config = dict(
    num_attention_heads=4,
    hidden_act='tanh_gelu',
    norm='layernorm',
    norm_eps=1e-05,
    attn_scale=0.177,
    bias='all',
    tie_word_embeddings=True,
    parallel_block=False,
    learning_rate=0.00984,
    warmup_steps=200,
    schedule='wsd',
    decay_fraction=0.679,
    train_tokens=118200000,
    dataset='wikipedia_en',
)
Each number is 128 + 32 x the weight over its row's rms, rounded and kept within 0 to 255. Layers, rows and columns count from 0. The size above them is the row's rms in percent of the matrix's.

# layer 7 attention key, 128x128, rms 0.114, rows 55-65, columns 0-127
size [ 78  70  73  68  69  74  74  76  73  86  84]
[[156 136 107 139 100 113 174 149 127 148  96 101 114  67 118 165 119 154 104  98 148 125 114 224 142 125 161 105  71 144 125 156 145 157 104  60 168 150 139 101 184 110 129 113  64 110 110 149 100 105 142 127 177 136 109 159 106 171 119 139 120 148 107 105 168  85 111 183 125 142 114 110 158 100 149 130 123 112 117 159 113  50 132 171 104 116 136 149 113 132 121 134  67 162 173 102  77 106 115 163 107  92 148 167 122 130 172 122 162 176 112 203 131 149 100 167 199 110 155 140 136 104  16 130 143 155 160 160]
 [159 115 127 115  96 140  93 111 185  76 152 130 145 122 156 136  95  85 144 149 135 149 151 135 142 144 163  96 138  98  92  46 128 116 134 136  73 195  84 156 130 107 153 141  58 130 158 133 158 160 138 153 119 147  72 144 117 144 142 174 171  83 110  72 169 144  40 131 126 130 122 121 148 141 140 160 130 145 150 129 140 184 154 182 112 149 143 137  80 125  33 186 102 122 121  98  91  71 120 126 122 125  72 111  94 147 102 138 130  65 118 131 168 130 149  92 167 130 158 111 158  94 184 157  98 162 105 186]
 [167 113 140 108  53 111 145 156 148 104  61 149 121  73  47 164 130 142 179 183 172  60 120 161  96 176 102  60 140 124 133  97 159 180 122 119  97 154  71 125 130 108  93 151 151 155  99 162 133 145 146 107 111 128 129 102 154 104 177  97  80 177 122  76 173 111 111 108 135 125 107 128 176 142 118 111 131 117 180 143 130 132  82 128 142 134 165  91 192 148  93 128  93 140 135 113 154 124  72 129 120 123 164  83 110 115 125  98 184 151 119 112 112  84 186 140 111 167 203 104 180 136 127 108 118 130 173 125]
 [131 131 172 104 101 177 162 161 116 105 179 106 127  76 138 128 152 103 103 116 123 115 120 130  58 130 130 135 107 176  92 105  97 162 111 139 154 141  90 123 161 121 182  89 159 132  94 118 102  93 128 131  93 159 136 122  75  95 157 169 142  88  83 160  57  79 112 125  99 119 213 138 149 133 112 130  88 176 187 100 136 122 100 132 163 132 114 135 102 130  96 166 109  94 157  99 200 139 174 161 134 187 160 121 139  90 158 181 121 105 114  32 116 113  75 164 117 157 168 104 106 126 178 178 114 135 164 128]
 [117 138  99 117 111 113 162 141 103 112 105 140 111 147  98 127 125 137  96 142 114 120  74 147 150 144 119 154  91 180 176 123 111 129  41 111 131 147 122 165  88 111 163 178 143 138 126 114 102 101  99 161 120 168 202  63 151 144 180 114 111 120 145 185 126  98 149 148  65 100  69 178 147 163  91 117 137 143  96  96  93  57 129 154 124 121 112 124 189 127 163 118  89 160 111 101 171 186  94 134  96 154 109 171 141 184 157 156 176 124 110 127 189 121 113 122 116 152  87  99  96 186  49 103 163  94 151 156]
 [117 131 153 151 145 123  92 148 165 112  78 133  98 202 141 135 121  67 158 141 121  80 152 111  86  52 132  78 129 114 109 115  91 110  94 136 150 207 151 145 178 156 169 157 132 103  70 116  53 194  87 129 111  99  95 135 172 157 150  84 128 155 123 116  93 186 156 153 109 132 135 113 152 126  73  95 151 134 153 123 135 141 122 134 146 123 172 111 118 134 161 126 166 115 132 150 150 139 147  91 112 166 112 126 119 189 117 111 116 115  78  77 104 134 117  99 146 170 134 131 128 178  48 119 108  87 225 156]
 [ 86  78 124 148 107 210 139 148 115 133  90 142 141 116 161 138 108 123 175  98 120 150 185  71 134 174  89 133  94 109  42 130 129 144  56 147 148 161 116  77 140 127 106 154 111 163  96 103 149 164 155 190 144 102  70 108  73 142 175 186 108 129 124 180 103 100 121 158 183 136 117 109  68  86 105 119 139 149 146 134 129 133  90 160 183 153 111 157 109 113 127 124 153 168 177 123  82 156 143 109  99 113 142 128 141 118 166  94 139 134 225  73 120  96 117 132 139 115 124  94 111 101 116 142 146 179 144  85]
 [161 210 176 162  78 113  93 131  95 110 164 164 140 100 116 165 122 180 116 119 161 108 127 111 128 111 103 127 185 157 119 122  93 103 140  97  86 135 177 142 150 183 121 140 163  67 137  95 121  98 135 183 122 149  31  98 115 147 110 130 135 105  97 136 158 187  71 148 141 196 126 122 100  70 142 124 134 135 115 157 133  84  80 141  87 101 101  98 110 117 199 128 107 101 123 107 105 134 147  82 139 152 119  90 135 122 139 150 120 179 121 123 114 143 103 144  34 168 190  71 114 130 161 146 103 138 166 138]
 [ 51 126  80 127 164 156 135 133  46 106  79  74 113 162 122 130 134 227  95 127 134  96 153 153 179 113 156 152 152 108 151 107 100  98 120 186  66  97  97 147 118 127 109 120 149 126 123  96 123 129 119 134  63 139 127 160  93  94 155  88 140 135 170  92 108 121 132 153 166 165 156  98 186 120 165 133 116 115 148 129 111  60 135 145 108 183 169 105 110 121 144 154 189 120 110 138 142 107 102 202 155 162 134  74  93 163 137 123 142 179  71 102 143 127 105 128 144 151 168 105 141 170 120 128  85 179  97  94]
 [108 137 152 122 124 130 134 119  98 121 195 120 148 164  71 112  81 132 123 202 162  71 137  42 102 112 180  69 136 126 194 150 130 110 159 150 121 132 161 114 165 174 119 152 146 102 125 110 112  95 149 120 121 144 116  71 176 153  97 122 157 134 100 140 158 106  94 114 107 184 123 172 129  98 144 157 143 123 119  93 148  64 143 117 135  95 135  41 142 155 136  99 131 147 105 125 151 125 177  68 121 152 119 152 163 179 197 113 175 116 148  91 156 126 143 162  92 134 119  81 128 116 164 189  75 129  61 105]
 [128 138 158  85 180 130 127 129  43 115 111  38 128  78 106 148 185 159 144  78 160 120 140 119 177 165 132 116 111 130 125 133 144 134 145 113 188  99 110 177 175  98 160  42 112 127 106  74 159 108 136 148 144  97 172  97 141  68  79 124 116 130 135  90 131 118 126 143 111  72 163 189 148 101 198 118 135 103 172 108 160  87 127 189 131 162 140 108 156 117  95 114  70 122 152  98 133 181  92 173 127 117 116 157 105 154 130  99 136 108 133 140 163 117 135 125 119 100 163 153 147 134  96 141 102 208 138  96]]